Part of a small language model's weights.
Size: 12 layers, width 576, 9 heads of 64, MLP 1536 SwiGLU, vocabulary 32768, 100M parameters.
Each number is 500 + 25 x the weight over its row's rms, rounded and kept within 0 to 999. Layers, rows and columns count from 0. Numbers have three digits each. The size before them is the row's rms in percent of the matrix's.

# up: layer 4 MLP up, 1536x576, rms 0.177, rows 429-460, columns 288-431
# down: layer 4 MLP down (transposed), 1536x576, rms 0.222, rows 429-459, columns 288-431
# gate: layer 4 MLP gate, 1536x576, rms 0.167, rows 430-460, columns 288-431
up429 104:514513473509500490518533514556503512511448492490517548515519511512531510468527489483497510454507516462520452524455475471488501510448512526536488529498521545500494522507493494462495479493492528533504430505480507494494468501462502491463494446557517534521468535532526463488538497512464515487488464514513481498484516477499502475486518495447491504496504516533503495453497508500518455501474451587497494479530517461506470468479455530501510
down429 105:507505512483477517487533504490453499506502506467478511530478499490523481505482521514484475487520481519505422531507477513499506481523547499480543498469508499493476432516504494501490458519499503490520523483507470463468486510527499499534486555463500527460519510507520510496487447541544529505540530514519494531503486518492506466505517503529490466530523494503491481496488474486467541493484471496499479512462470541505495500513469487446512
gate430 104:494487480524478463528481466518544537518557495489544521443522518515454453538513453524498482524507475468493485492459500529476522515539498528513488497515489515513484474493485458506490486469489531505463496494494531461526489528505527541525475477491480515534522478553527506464517503475510471460519511531516554500537483513486493464505520526475504549494502494481475453499496463515515545497513501478518482534490496460492481470483523465488491
up430 104:486518449497482486493518471534502480516488510500507498452544471470547549529482502540483470523491532446485507522479541501478500519507493548516483493501490493491505484500510528528523512519492524502506492496487494489494460522520532494467506501512467547522533475507508525520508474505474495563485502467515491472544532494479545519506475504528513497529460485506457516516526537458553513514504485437508491493474510475499504481502549487491482
down430 106:522504493533493559488512525471540469486508556475553527487504513470502459532484472476524463445501484481484525505515475554472516497509511521491482529492511527485502458482511493514485485513504442549504530529535497501477480522503471473518527487512467510490492483471499480474524500539462471494503509476536500488515522487519518462544516487497497508532533532517519523467526537500519503504487526497551510528451499450487495525513514498512504
gate431 103:543492486484490530494499453463502487457495521516476497506493490529485489461493516547454522487523514500519476517445536517478492553485532514490490487514486528463497547484479533498518442440518489491512546515516482446520507514519468524487498525505483501534528528504467517491516478523487523463451516482522470485472497542517504465523538501526502482521455466568481508511513509450505474512504522521516494507470498500507502513524507526505504
up431 100:531500487505555522527479512469488484490503510465504479532521499501501480473493508535499544485534486498553499505473510544479483519482517495481524516501498538470505470472490522510535494497477518494533524470521500532478470473508482540485471529442510512489491568472495475542489480473483521449472486477516483487482493556506511516518536499484522538511498519525497533533484484477502521497505504499519516503483455469467478552491511532502563
down431 102:516507467486539530502519478524552491489514525583555486532514502520468507489483471513506512498503448486521493502489506530469513509493490516509470515510483497498485520470502472517481482507554495500516526512471492503475523514493464523449523473472486542490486531517492513510510437507518533522470474507501535527485476488470517488508505498531540490480490546522498497547506481466508501486508499486493491524500483531476530518487530519477508
gate432 091:487492486485498486502503528477520507538520503468514517503516476529494553498515495514495472489477493468469506481489518470508500490529449461505555463520481506488516511507496479541518487479508432508520485477492467522534513502494496519535453490471479555523476477486499474540475477560537494436534517469489522520545485476491545544523501534514517523492507456509521509498503547526499498495527474516495499497507507520527497502475554507502535
up432 093:454522499515478492521520523513471511534492516500507547477493517505453513521455512502461549460483485531485503476476505526483496477505467484474533458531488499560520478512513499574482501459523460462535479503478449479510525507490509518514445483484506493494482517499528494516482560494539475479537513501504512517501502471447499543517511525488516524531515435546557501551522538537500469515497498493507522546530493486514497520470489524491558
down432 092:471502502508551499446515514565503531493517514488519511491511494455475485495507535515528530530514495522512471521574534507534507494515513479453502477496489550503514553489525479479496515463511497497463487480492495545479492451507484483520511504485508522468484535539490528497482519496524481475490527474484510529505492496533497505523510525521473470525523506514520503515514499511499499471519482538468497494548500466491519473516531459499497
gate433 098:532474473504530502456510495458467502527450531507487493467507499491487503508503535493519500522545505502486525452536511524516500497489500468477459546469497462509489465507513511483510511468537512547479474491495521510501482521484547497523488529511486512506511490458534513504501478455534485510490491486503518520492511491477503501533533496491483510497518480498549492484469477500502466526530483514465519475522513447510462521516460493505484
up433 099:511510490501497464513466465496537499455531522455498513514498542475470478507498488463450506465474469514545522532487498504468491474467485514485526468498488464519505521495486483528474474508496499507482487492541485507518474506540502488533449466481558496525462556517508480497457528537490500548519497461482539522515491543465542501495494519468517493496524502508491557492533505514529527478467525513521499481508520502520497499505492468504484
down433 100:505469487480479470513460524510513547480482538458464492515470518508509510506506509466535525445499458503503508492500525486495494484503549493531472524523476448488498508477474491482515540502483523486538518528465531488510488490524490494497433533512503449492496556524504496474493517497507472528497474526498489522480561537506505491531545484497527487496535512471526495492510512469504521499491516515533509476474478483514503485489476455479496
gate434 095:465504457492569517502507517545452477489523497520538464473488485570509460480534504502512492505471573498510495511518535494511479514466552467503497516467500461482489477508505559508486507492474510485522488464485471485484492521447507475482511523483560468562508490502501488492498521499444472495521508501513500506451512514475532496511466496518521505460488515479505536500485493502504481497544509529522482494555514489494469477523468482494499
up434 095:498491518543436447501490460464483505519497521507527474517506484548501531484497515478529509496508471522448519448512471522511509508536483524479512460470485527528525532490501446475510500496477468513469472536477463509489517491513482477510459499532487556457513509447496540517484506495485518475462499476489510508475464496531508501514523478497509495555537516493517457495513529477499489504511463498461463477464482523473523498500509495521465
down434 096:513500557501472516511548494512489493495494517465513509519464450447459518481497519507482525502506529466477527469504526494497518502470518465511518476524548495462501513524477498474500488517526516481495516478465484477511536491514503448562536520485470504472516484493522483508467486528541491473526440530492472513543467492497490517493520509473488478571479521517502513496494539540514508444515511506515500484467502508462548462467533486498488
gate435 103:523519511551496476493520460542526483499545511490505499524556542492505530480504500487499498495499498473500504516518486449518533511509487477504516442475482479513536509510475454545478526501501467484456491489521473502524497469499495481495458514501510513517515499483476500509500532494528512487478546524489507505487508475497481489542524478492511480507503488478521497492508451503503497482484486545468490491513469467513534517484487476512496
up435 101:479497444477521494521474520491518500490466491434451512489492467515475495507505485527499494521509497499515473512458521542504496493569531511507486545541474490536496529508567513480538492482496522439498489505525509501472481497525496510496503511507471501497455523526496510487484476512524458526522533475462487529510487544505514507424521501492481546500482506520496536486478469447513532508533486472543491510498529507478455460491486515495490
down435 100:530520490558532531455483503498468506461459487468559490508495492465461508498489499496515475485504467473502514527472481506484461509503490477524480505506497442469486508511511512497510522520524492482523462509452504536502527512512512504488478520515481475505505518498508499521513492476541488457528500499474500473495509485494450521521502489532473521483529555478563498480500535495508501505508550512482514498447519485478490450503494537440476
gate436 094:487488488540450508515495472467518517460493511482476503485517487505500512514496476510522486522450548505492471518463513460497510537532554478450476472531454495485494542534491471491560551524490442483487531452506523535511479477488513497498462511495503492499538464483516520471527494543527497552515512482505488510494488530511488534470502501471468516562499470475514511516492471499487519534506518509524508464480540510526457535502504526492523
up436 100:465531485468520503510483478488488486517516499484537480498502518486520520513531510482495482508495515513547554511483509537492525479469489497536522523528492539535516476473477463533493451519479477524524514567536510493533475464486504524498471484525455510525497473479498448533500450485512483507483488503496531524485506427501500536536441493501481547489469497483506473512482481498532507491507491516500497487494505493467475455486511528498485
down436 098:518461487515520538493538493516498485508555483478521516532496509457477514464541456491507467519472523497493496485494473521498465512450530524500493525449467461470496520486495454435504481548474484516493497461510516524504522461531465430510478522467518535475462489471508519511491499471517500458531454546516514478532514523511479496522497497500480475551496502490516464492516523509505485543519507506477557512485516510463481497494539466482506
gate437 098:497495498458476543529477527556500498497499518486529496500496445500496509521505503490536479526498463506482527512444509494482477485524467518527498492526515454507492515507464484527505475519479498535494469498522567517535473504515514532503474526514551483496561485496475453473523500495517483467488477475482473507521473498476480524504517518496492497461475494496525481482475519515508545507541478477489479486473491513499474475446494487494494
up437 103:513481498504466485474512519540532500486490472480522461486508494487516483481476492513508505535527398456434491482505508510496508549485516489546526529513466456532525518526445476507510495502517531449464491495495512542520507505523526494522509485482535511466510498464526522485509517527503489506508488467497471495515509464565457469511490519479501523471503461536459489482503470498514490506513489492570508469511530442508508501534479486498534
down437 100:489526484542520532527524509511495477446546494520481486497469536527487500487501523493474488523546472484509519545482500485542479455558488478536519499528502505463524474448517504491490519528546479531465496521433519464462496494510484502527464493527491531477498506512546460484481473511533530496512505444525512495463515476513505511522502537513456507507537496477518483516494453482512493476546471500500513482509541508528510498532492543520473
gate438 092:535461545461500534490523528496483504520541494469503460506468444535540487484497512509515476510473480508486537524528475504507482488496551515452488509488503500500500460485555547484514487491469551494468501500504485481517540489463527517509471481531510518541536507561478451482502538466521447518497495491478504499544537510513475516458520500429493495463500440520492506462492487509486490492535504511506526533496525478538494520509485463465496
up438 087:495484528524498515511512529459458469481511488493520504509448518514554475473521505482501468481492477517519527525485533508519484509532530477461488492510499524476469492526554450515485478485529501489527529536500500489506512505494490502504498446503478482525487518495500472486482512496494469514473499477491492495527523488518480502476494510509522463505515444484498482499495483507491512519481450476507496501498531502520450490506480453528504
down438 093:533466542513543473520506511473471480497464523513481540523520531505505469520517518457487501510548512482531475553521515490473512494532468533485526492521514520507492518521499490494477489486530523516476513486515512466534500512461448458506507513511488501497487485537494455485520505467486472517447480494486492487517499492546492461505462466486514465501522508501520521522494501530566512498525504427440511523532508487491473535513491489482530
gate439 103:480516501490501508544508489470485513548512499515483483498454502550503504464482473476553523518535457496513463483487490495476475503517515537517533473534511515501465539521480509540505568522491514475514541485516481553510471506497507476500527528506479533509493506509522492517478490490457502517502516506465485471509519471518492514502462449539561507509501466502497481505467497450511484494491470504525521487514555524495476540508538520487503
up439 103:497540502553478458560521479465493511498499502532531512473541510533470530467519518525491534446494492517568512492482478517495480482524507554520493516521505499489479481523504512497464514484526520517507496509509491526481515523479479503484480507503441490504482462490504506519570509492463524504487456501499467526517499468499510469475483504507505547564462498499513493508524523492545481495473460549539480494458502558480480485517493470495497
down439 101:542525445542483505493483497521516511525514543478495509535532521517523528480517557535542515550492509456496497495509499473519498482522480512494547472478515461446529477493504484545462512490507515469519507462516515502517525468497518530556513518528500450452516503519511485500496502499512561534480545504502491504481514504494531532527458506496492495483471535476530497497505496497511499493528471491469501548475575544485516496492472520495477
gate440 099:515496507457491478490481474473513517521502489539495521459461483505499463499480506485526466505501489498469519522461538531504503519481520449482510483472493495517478453425488494502485495479489502478534511488515528472539503511482484530465460483501496479519505543534486494507480468529468566515489508473504508524521550496519500494514531517447493493506481500511529438474493484493499540511515490458516500528515483491499513519471466509490532
up440 099:521536510489532484532553475522487459515518512509500446531493532520514465495471474490514504452479538483535500519489506546503508458471548485495494480514527528543546468431470527506524512510479517474462523455513496488464543548508487502512473510511493464514508523512547494499487531477524534475490457511488519507532517530526486490513522490503490544505536514504510518519507504502484497522493497532503516493550496499510464520488520544489471
down440 097:486496529501515484532472505505476481493489501506508488505532470514481507499495511473482494488487538495536492471546517499481453464515527507489527476488529456485501526495471498445464523504468533471479510510451494451447562478483529491489526533506481491508489524533502436467529521511504509503552537546501514507469495488503477463466503488486472484461512510456540500550508508509512513539475546492484518495543468498469529497511544568560505
gate441 098:498526495518502485479511452483485513497519507490514496540490493472506485537443519505531496468494456466483457499507538478487524478469545459506530499495525500510528539508491489503490515504480495533527440506562477508505496533526504519526507506489517506453481450522542475477500484501517507490511498488548467510462485542466515505514481468517542459489472529493521504517466524512443493486500494510487520430522425477487481522471497523520538
up441 095:503503523482490507507529563528501520498473512522488445530524404513478484516507495493479495492547513506512513482494507523482534544488531508549449521498479463474438494494536449492493498504471456475506552470464520479507530492522476519496445503495501473531527477517446493456506500560464522513492507508463520486540516499526467531465495493489522514493509495501494528532507470487514505506520532497551475505497505474469470503535534534492535
down441 093:488512477467503504505479498529478501486513502513480548502503553509525534507470544487511501565447477493498485486518534484491517495468470519522517506506503540502492496476510528506493498548506487463479474489512494514524486472424497513508467484498503507515524501481517456533443496475499494460496510482521455487527493484509505491473518509501488455504550528476490476540483474485465475480527494491505479455508480497484517519508453492506521
gate442 100:478480445499533525507512503502489531497475478498491510503496496502486517437490507494525492509492507474488515493474512547486489527505484510512490510476457470499525553502504482511532475489464511516467494504503464516557488529469546457513535503539506487482503532490503473492498529507486506513505511491499463542495496517502465476532523442471491523495536491490498505516481520478553491516442513462527498470527496488545489472479478496433521
up442 096:536506538497525489502514474515503504523505512491504494512508539479473498536505536483494515527523482547483499533474499538548500501528476488518474514527525457499503505462495452480497526514531489505547510491530516455510481491499523509500504515472421484493518481483484527500531505465515527503503498527508524474547432515425512456517515497480498476514501500510487511468508538497511530513496515472478519560486486523500512472528499482557449
down442 094:493478503500517439513541500490514499541481507514470531504481485512498511539527455485467526513492517448524515493488446494499475488480490485518496512576498515527472500481471498538525474513514523517471504505492478522507496464496518515535539508484473476441506508545492497501532535564492485490483492522477510522487488532512511504518493511493518459486450526495483483453492531511512450524493541475501518501506518530508506491478481497547493
gate443 094:448477520546515523460442486522483525502486515481505478492527491518502512514505491478547521479485557480483495531496482531500514447504490490556463471539504489497482492509544455478490496520473517486498502508497490520479516482512507519491492509520524508528485440497529520469517495533509531501515469473510534467479472464472541517522499525502507506505510448467506522496526468501509497520477514550487543471470483519455489535508517491565510
up443 091:525506481499532516492485545479541513488496477492508456491469455508515526463472516515484490515553482464482510485529460448491500521527486500463473527448490519490521553517452503515505520502545472500515494526471477487511507507529473476486506528495455504514494535480492476509509483497497492506523519535536464490488511514527493483500493454487469511498479550511439473478480508522484470492499515435460469489477544454525548492477503502534502
down443 092:506500483404479551464525496492517470549515539486557505519510499479477551504456531462469532467495508506492535515508497511510477487483513541509564481470510527518517517508531520481497543507491507526457495496511458445498513510529492468511475470496480476481468480519456476511498511481474513502518506554468499488509506493540503485478509460512522494508482511514442483516527522536525527482520499497526506478514487497492491513496449514529517
gate444 094:532479531488507505483549506505442503477541498472495472476504486529483491505514491472508520502492532478557535482557450530474477508414473484486548507510512485540514457450448521517533512495503499498490474532456528489491457499481515520478542468492515538505538490556472500490523467498540484518462500490529498522508547484460563512512531483498511495503523513531508514518522483529514470509494554492548524521512469493518526486471507485509510
up444 093:507493523504487483509498513485500505530494460491495505535533505486424486503490469465468495503485516485521493481520545489476468525501493499482455462496540495495532494479490500474536467492455495520462467542530471460534490515505539506487560468488480545509503492465501466495523514497501447489500470503475528528513492452521535516515495527478484518480511498491485475527500519480490466464496532550501487472514466480466545477471494475493505
down444 094:451520514516475469500464503524514570500484473502465518508462498482532487511524474495526486485479542536476482509496493479510483492487496504431494507483499445529493523538493504517512466444496500491520485461472505528501478521518477511517466495482480523477507523524490515443477462510521517467448500533483529522439518524525514497485480475504571501519545509484508485500512515499494492477491498500523476469495473482487503503489471540496490
gate445 101:498545504516508494519488472502447509536520477527510529543534463507506529496502461508482432516487470537476509520504508533468490504530531494480501468485485480497481502535510507509502477522515507488508517483521524531491532521495533486478473411487487478556484517489475486486506508497517496429497495469487479487486461456484485508498540496463497531472492500503498535482474509509506525495488518524484472481479521480535471528489527491512553
up445 102:482462471505515525496495466492540496495518475513473495492487492474520504549525508505498501503449453458467466523459521458524503487515453476466477472512541492488479501485496499486521511477474491530491504499519505504493493473513522443482466508487503494488520502493502491485499533528517516479522497467489480500450486458503449524495461477496553500501537539485537492491506489504493440547493483500498516515505527567442488497504476511488545
down445 102:457497466491511503544474465475534500494499518485486515491506491512492527536486510507489476495502532493496474504447524471495515522499579465515467489502546497527537495500538492511469557475474484504513513509438499556475523493540491471487533528488469549499476511505521554500488460508520557464473494479480505489517477462482506530517448504491497514522504506499472449459509453518512526511520500446479509503491484472510520479524518504482478
gate446 099:493504505505515462517487529526534499453479491495485504556483508502491522494498500511465457525498479531531507526510492429452500485509516511520469508453530507518496504493500489493492514512529494484462532495456515510492528511484546545514518500510535527469510504499473470478465473515471485496494508486470514520474484519542469509492469556490513528492547520541536479504463468504436481491496468453536485524483459516482539459533501485505509
up446 100:500490492501492456502544533495546517486506481499535514511501523486495525491489471503460510505488457534466496497460528511477485491487511498492561493494513501505553493517565466496470570489482478481485489498492491520514507498528468464466484510484516466506520501535463482484546481489476542466449501490472497518480539502526527502473480494556471516474503502498520507490506506443491520527477506516564491517496510480523485534501519476520531
down446 099:500501510472467508507518542456485533542478456525490481501468529538506532464494490491489516468542501469520499483473486510502526507517538473481480477496505491501523459500571516495499503506487538522441545474540467479525486502521508527472501487497520477503485481463474494530472493480506493523521505531528504558509520534502518489467546570505524536477511491512464527497447525473518476528476477447537546521517482523512490501531515464494528
gate447 104:541500488512507510507502518497505493503512505494521476529479524475536524473496490505543487515502518497487507553514525505475501490451487500464506506511460497489511550523470490468524485512494515490527546479498473472478523471445469491474500463528462490492470493537553508449509500500540482536509529471496504485490519499547508552542509501527483550479498509535485519525496490524489470525477491499509538495505478495507507478500446557466503
up447 099:488522509474527518466519515508478509518503491484513496505514485508541527468505503477535513535468526516508483548462510505530487506508542475506483488527455476508539517507473465487502472501505469511479527510547469496499520517412521482525469487508468510513436506515508467478494481542463473526506495459493493507469489528559496549532483459529520492498533512481550517510499489537528517519490508514555506501486521507446469480517491537478531
down447 091:497479467479511465439505512524483479497541527483515500475495525500493523501482518485452496503517485514475574502541473495544458483517524514509521511490486536534535524488543510494459494486489476495493540510463549488467551502493482503483491461471470524446518480512482541495477501541540521498530488481564501470480530475491496532549512490509522487494511501501439465503530546493512480563506497546527486461498464491500481468495464534505475
gate448 102:490473490528491523498491479523444567502509472523451456480476513537500509474485552522543459506522460516486485498466500472537484504477514483507512504492505513481528508499527529525484498503515502480535499557469511479468500485502530507480514434485549507532513493491469479497464477542485496514506488503487521487498491529515499506487506546506505498457472515527506452514467560513518479503489507520542488500506483482472503533474497465495550
up448 100:485483463506531505486505462508486503489501472488525489484475493507501498488481493469479488442501482501518514446485481467483487528480542472528499494457499502483526467507478523457498531528517496498483499491511497458482471498458491520481478492489486557466513504536483492532490484523504475471471540500539511483499529527511467484467525512475493533481509512534544484483453464493493464534509552504512497470490457496451494543517492549508529
down448 100:514463481500493506457476484551534530511481535472517479515493447516514481524487545500441516459526462503488527495520566497492493504487522513519567486508523496510478477492476503491484519478509504481502522480458489468473484494489471465463511509519518537487526482496504460531503549536499498445485486541452508501522498488533457475493502461489503470483515471507498526507461503495489546472473548488507515466469483496511560563500465505513490
gate449 102:497526475542520484490547456498506494465484533556484506498470517487517463534474507542491494499460511516448508496532500504488485507544524479502510537468505493501483484522505541514489515508512504491481495536499493536534530492502493496478470449547512495542474502499542510503488445477481469466492472505514509524484480491497482488513508505478498511526471529532535502494494453498471468518489507508488510483485516493504537470524511499484478
up449 100:478475498513477503519533479491491510521540461508475478472474541501489510475466502486543515490502447489521520501534482508501532515541537494518514479481519510499476534476519524495536533519508495497515524506503502508540547497513490508514475525476519459484454454484482498526503503470521545450498485527496545448513500491502461483493475462473516468492478526504468494501527557506535482528474509482445491471476501511559503542500480499472481
down449 093:477517447492469452519500487520503511538520535506500476532525545482522510516504464489456530520475540536513468481517556492485473511510502476492515527517472470492485504482510534495517567501457475510471531530508513467475460527493497501549473526469494485510477500506538525474508524529460485489528488535495497520478492475494484494504506454501513501500528496514488489498460526482484512499491503483500493515459515531536512506480495512494470
gate450 096:547539462472499463466504527515459453467466474534512484466489481488470485478515508494501510550497521463506517474483489497531552495511497478517494455511505505511467495500480520521524475504491502525471452538481530536492502528479519504494556482493506483479483537503497497496516491517484495491450493518499506492542494530512525444520467526480481482487523530503497537484493515525486514553519494518475532482517503507497439496563480451522492
up450 095:457546506482497506528426468505474506493503496486516465516512526514539486510536520488517489490436529478495512456523495486488458525519533519480494536520493457499502501497487540509503495538463488494493510517475521469516497508537504529547493486478519503517461507526513508454545504493495490532426474549500510520516507521514495468496517486494466485525550496513526508522496509458489489508530518502539495531561489492479545539496470533466494
down450 100:506552520460497494503535510524504486490469510445488533455451459500484468519493515489486512534474526500519501503502550465488486499481489494538473476467503461445497456496473499453532470516505497498476474532476500483513457509553467521526502482487486486524470506489479516500494530532489484514517520523503546521498519490525490481472509484511518529485492526488491501520514498473470514514467507501525526495535517485513531522486522535474485
gate451 102:502485470452506500514527556491472461521494533536515477465487473468519470510488496481517493506485518529469531515490523524477498502488507498553484554517491538472516562542480461526523524522470469492491479480529501440498505482536486504469494520545458494529516475511524503457491501527492501495475471485483480463504530494512488511486484549487532521502485512460553486493487517467468538519499491484502526527499519485497514530478493487481501
up451 107:465541528513521524487515506465493544460495491494464567511510467545555481469472534512490499499460519483563458503497498504502485522526502509527526506496471529469498470438515490491507450509449524481530477514496497516531488526485453508513500491454506514494533464540474539524522499501497480482522479490499524504493474527486506466499489523465494524490434470504461511488532499519489474523553469506505485497495549520452484488486489492502513
down451 104:485501437531491514508466461542502498478481522496467513540492502486510467496486472501460491548500521491542493508494513502534533440489517494537546469466540499484532502518490487500503483469518491480499521488513458499494475504484484505485482479541443517488487519526470501485502507497515505499499483527518439517519475461506460454501529504496528469518469462520461536509474491537517489479520533487502472520505492487441519513506474500516503
gate452 104:479528480515521497496518486456505518493474473501503504511464491524491468513504483508538505497512539552543488508482507510478477538528591544523516498491504491504524518493493497527483494519503499530500453457468515526488516457471474477471499464530527462462448530487527467483458514457515480465486466524506533505486499533499485520498523476535482495471456524541517459501492489484489490521493536493495514439524488518508470499471534521508530
up452 102:500477477532477506488477487504486509497486529519488493533491511512534487485531489492519492526526512512472533534538504502503471522530508517514481501481528493508529511547537495541483550508462512520545510502454516515506512516486497453519504479509489489454545545478492493509441509470498485490485494505496537515508475507481521490471495467510483479471480489510500528485512487490473449487464475480516509503459492494551498451559505461493468
down452 102:488499488512510468513491496449509491487474522531501511497501481509490498505482541509493481492504536533506508470517501502527518489481474485510516487477511507465488476500496587538527475464493507435524472457474492466509520530493475491563560480505522538517488457480467545486501514496515469496511509521543487502528492434494515472520538493480501506504471519512517470484502515509468474500529477491515443453493502507503442559484472515503466
gate453 100:506519524476500475509520500499500522492464532461532515451490461507527523508487483481501508560506514465517517507513512521546522440450495473493485471463473474500515494508521451523476489500488471524477503523535493481519471476472527492512532510508492438520468509471492475481544484451510464486489512502527434503459537543524502500480495491484512499518486502525502469498493479533485508508456460462526487450516445487477500523469508526459512
up453 098:513503517521481485488501507487497526482471524505512475506487516498519478508526508459508495506455511504506491489486482478503480526517485497518516523513473487512493529536496450543523550509485502543484535491511532498516530501483509482482504478525514547477523506480484512483491489508487491489489538543452491469463454456463587531543509473528511530469512511521486478492482497511483540456506479496456507501578514489487499508479524499477509
down453 101:515498497461528468470471489484499487487494473577511464450497526484521503516493507453497456539487531529483493515522514530496470459507497477484488556460505522537447504466500519511492475492491491488527521496482497537516470456512508458501495525517484560513482505487471509521490530512487520467507546527507491474467520476474493455533520501482488517481489462488491499460532514517528493491489465524462511475534522539497492491517471461510562
gate454 099:538522494500494517502506444483469493487526542530488479516483526476499518508479482521477514436503522468473477429488491490490507489449547523485497540463512460464530490509477470521507505486542532526488504553508480484493481506483460529520488512508518491506487539483524495493484523494492492481527515475526529493476500524501474520491548513519507510490474512473526485525497463537481482520500504480521530434510508542501476487466503516539515
up454 095:483503534531453489533453557491500539488507506523510521518490520499524488513495517534506558489479526510506508496488470548482539471500486536520511502537524496531515523521473480483537539495504471490506482482483479500527476501531531497522494472532480466493500497497517526485487514491501521534495465507492472559473505494512483473510507527500490506463541530530515491547490500493482526514476486480499522580507491496516543503516523515475479
down454 097:506494458421465470515519511491520481508460524527518480500510484452509535501508496503535476489523520495511531470477467482464474540496481501529506490531454534515512502488526493510467556509495519498479505495547501460497485512470513443541455484506489465543476477472531537493497491459524480472510505494494494451448506500505518505497485496519505527459538507487509498500475527496535493508496496522508483545491512537544489528476488487535469
gate455 097:532498479478514457483505470505511500534510468537505460553472503477490517479519538501506486503493515510537533489465472485501548529530513532530505503532521492529504459526460477550500506489524518504501508496498469527448481506459532506479536498502462478503533521536494440458528482515510523492510505499498466534524475491484470449530512443522481471522475500531538511483543492512524458483544508524483529484489485480480468516470480519492501
up455 099:469517486540521516497519495524480487495490543528507491477526512518449514533512491484478463521510514485512513503560528491479454482478470483518440464489494488527547522496461501496500485504504464501482511523456465523497539485532486496483488495454525513463498506429505561527481487479484471502511495507469483501520470508517538533489456515473496490480509479488534492466466499530455514516435484512507461538483521519489451499549469525495516
down455 099:487485493497487476496487525500468524499555483522554499491527547527525509543533518485497500466541488487477491512516484534478503523542473493460507511510515514521517496502478486459477538493508497506497473503489491511497440477483466509527504499509494505471454471479468519492505536471521500496431496477522472490487451550503494495493544483477453501489492519504484516478498522481481505536467483486543448536482531488478480479492500479505485
gate456 097:481531515524500524510476513512440485457483497506545522453497480527489532500489477482497564512513520486484492511526473479500491495471485514470506478510522462524495511524476484519491468512496498519484479503481487535531460513475471494466530455509504504504513465459420493485450521502512505499475488501498533517469481481497495522434515528522490481494511484517508516516467533519510490519539488532533467476500511521481512481469509522482480
up456 092:516477493494485489553518557476505481459481476474493533484543493489511446485502519554520506544515518506459525509518480463468512516505488518482512475516574470516501522513498483491476472501535454498459450509494505527526530489474500538499489505467467516513520534559485534485508516465502504539452513481489490473475482504528471502527492453531500449506499498450467505497525523466507453501530514524523497544540521464494511476460497504474455
down456 100:524515500486511521513555564543505471524486486429473451540548526515526501501490461497497487546503554491523489507532505468516526475502484485473539491511502516458500496491508521470533511488534455508474448461520456483456491480516474450469475537465473484503510504512495479468528537528505441424485503474483492483477514433500513512489461506484467492512493480517448530500502484482514446507471509497467505476507494472517515504546498518492540
gate457 104:498480504523513482517485482514550483517543485499533511526509500475487534538509427509486488502478461531485535499466500463481500512486505516491486471538489467493487517509464509505516498493449529500489542452478558476512512485529519505521518497504468502527492486569516441483529465502498506490519509511449469515531541521519508449474524462486498483541541508498502463506529498494550519530498533492426526475494478506531545480551485517491463
up457 101:504445530465517497511485498509493508499501533483529457557517482509498505484521517545474498470468486496480525490468513463472485484445505472504503482540464489523473474528472501534503502525495515516521556476513533488521500487490510523526489504502495493481517508540506497520519446553499496503521463497474454508502534480495460471494456501492490528482530503504521481514528460518558511519509494473537519480476504493509522494511512500493500
down457 105:483507515456441503454511507483441495505524525480489499511566491501534513494505469452461483456476492482496464481492487529481494469481472531497471518463497527486443445484490508451509523507552509510461519497486535513600510529508490476490476491503527509509522515489497516497499467542528527514480510462459470480495496559509468500478524507509484515509463565520452518544483531515501503519513476514515531550522492477468517490493491480511526
gate458 098:505445486503506498493504491495528508514501472509506494479449503496516459451497499505559513469495478476535500507494457527514480526497528502487527499517571504492535481497514532547509548503528508500498515497514491461492468487501511503500505508530506507459425520494481501501521494482511486490529518492522524488503497519483508513505483516473488518533528491477524492516523476514516453464522529468511533458488551481458504495475524515545527
up458 099:499514484519518495478527466517502549478520511509523488507485481508509454434470520501514490504510517513451478475497475493512485513502528500557537497522538488516519480514493470482526509485472471525517558473509526505460509517467527502492511504477501467434461479441463468507503531497527548477500507493524499488490500517495505478512477530506468481519490513496506523498505535476524505522504533521480536496468461453536485484528472495495486
down458 102:501496481482511526484480486490500529477505542506475495506452503475530506504485486519509459470521492478500488543480538521452485510504497471485495560486507505485512503504481496501521475519491483524460502451507497482479530488441519499465494518465487513481431512532547469520491452486484525502499508512480497439495480506496509457521491530494523508461493499502464450493492551503485474505492467504518495486463490491488490493456514499525523
gate459 093:506470484523510539522523449533471509530507479485535476460496549549481485468485500471507506505520504530483497483506503527487495484479470492494486506505500511523516466510496486541522471530492478544508474461511508502530473542481514508509529497506501487507513489469521510500521504520547512470501469490478547508503506436511503483564519490526488533509495521495461495508509496478465474494471496454502486511548496481507492471536529488457519
up459 097:506469525497506489524518517503463473480534493484526483470499500513493506511510513514480512431515504532482445479478544569502525496484484526501479519491496479524494452501489484526533493500479496558492475433470508505491484518503481519518528504537526502501509489497477538485499479483520518466495498500499518512500504441490496502559510499519452489556535491523496458510501496486493496512482531474495522517466504511487473476491516472500476
down459 100:525506493472493489470508473469514528520508490485527484545487485457491490521534514496468501496493542505543567516500564481491527518467504474502524499536497482489501479471510532491510520476521536471538484525499500519470511456551530531510493507497478473506489556483480499466519523509499526496468541491558531485508517502518533488496539541526484480478562504513494494503494502515472498511514507503506535485494514529548505475500444508529534
gate460 099:538548530522490512518510491456476515511478505470493517445513471529480535456504486511500500460504528517499524489488503533493483481518481513537457463510502518490508524540491500497504497510529490505451518499465529508495497527529489495495481483500522521510570518475498520505474505494474476525493526486454525467524490503498481494498491488513503535511516539467551509480469500465525491518486497500561490520509526538533488567557545520504535
up460 101:501516538514469512542503492511484501490470490511521467535506506535550520511485501512491463491503505489541532511482527507516524467509501432494520501494507507479472523537490532462437524495528525492507497539519454488530489492518508486509522536524501466481499533498519489457498502500445504476482501475504503486488492484480510510511448506471471520498498496489475521479489509499521470507530475487518502484516492479481525488513522471508516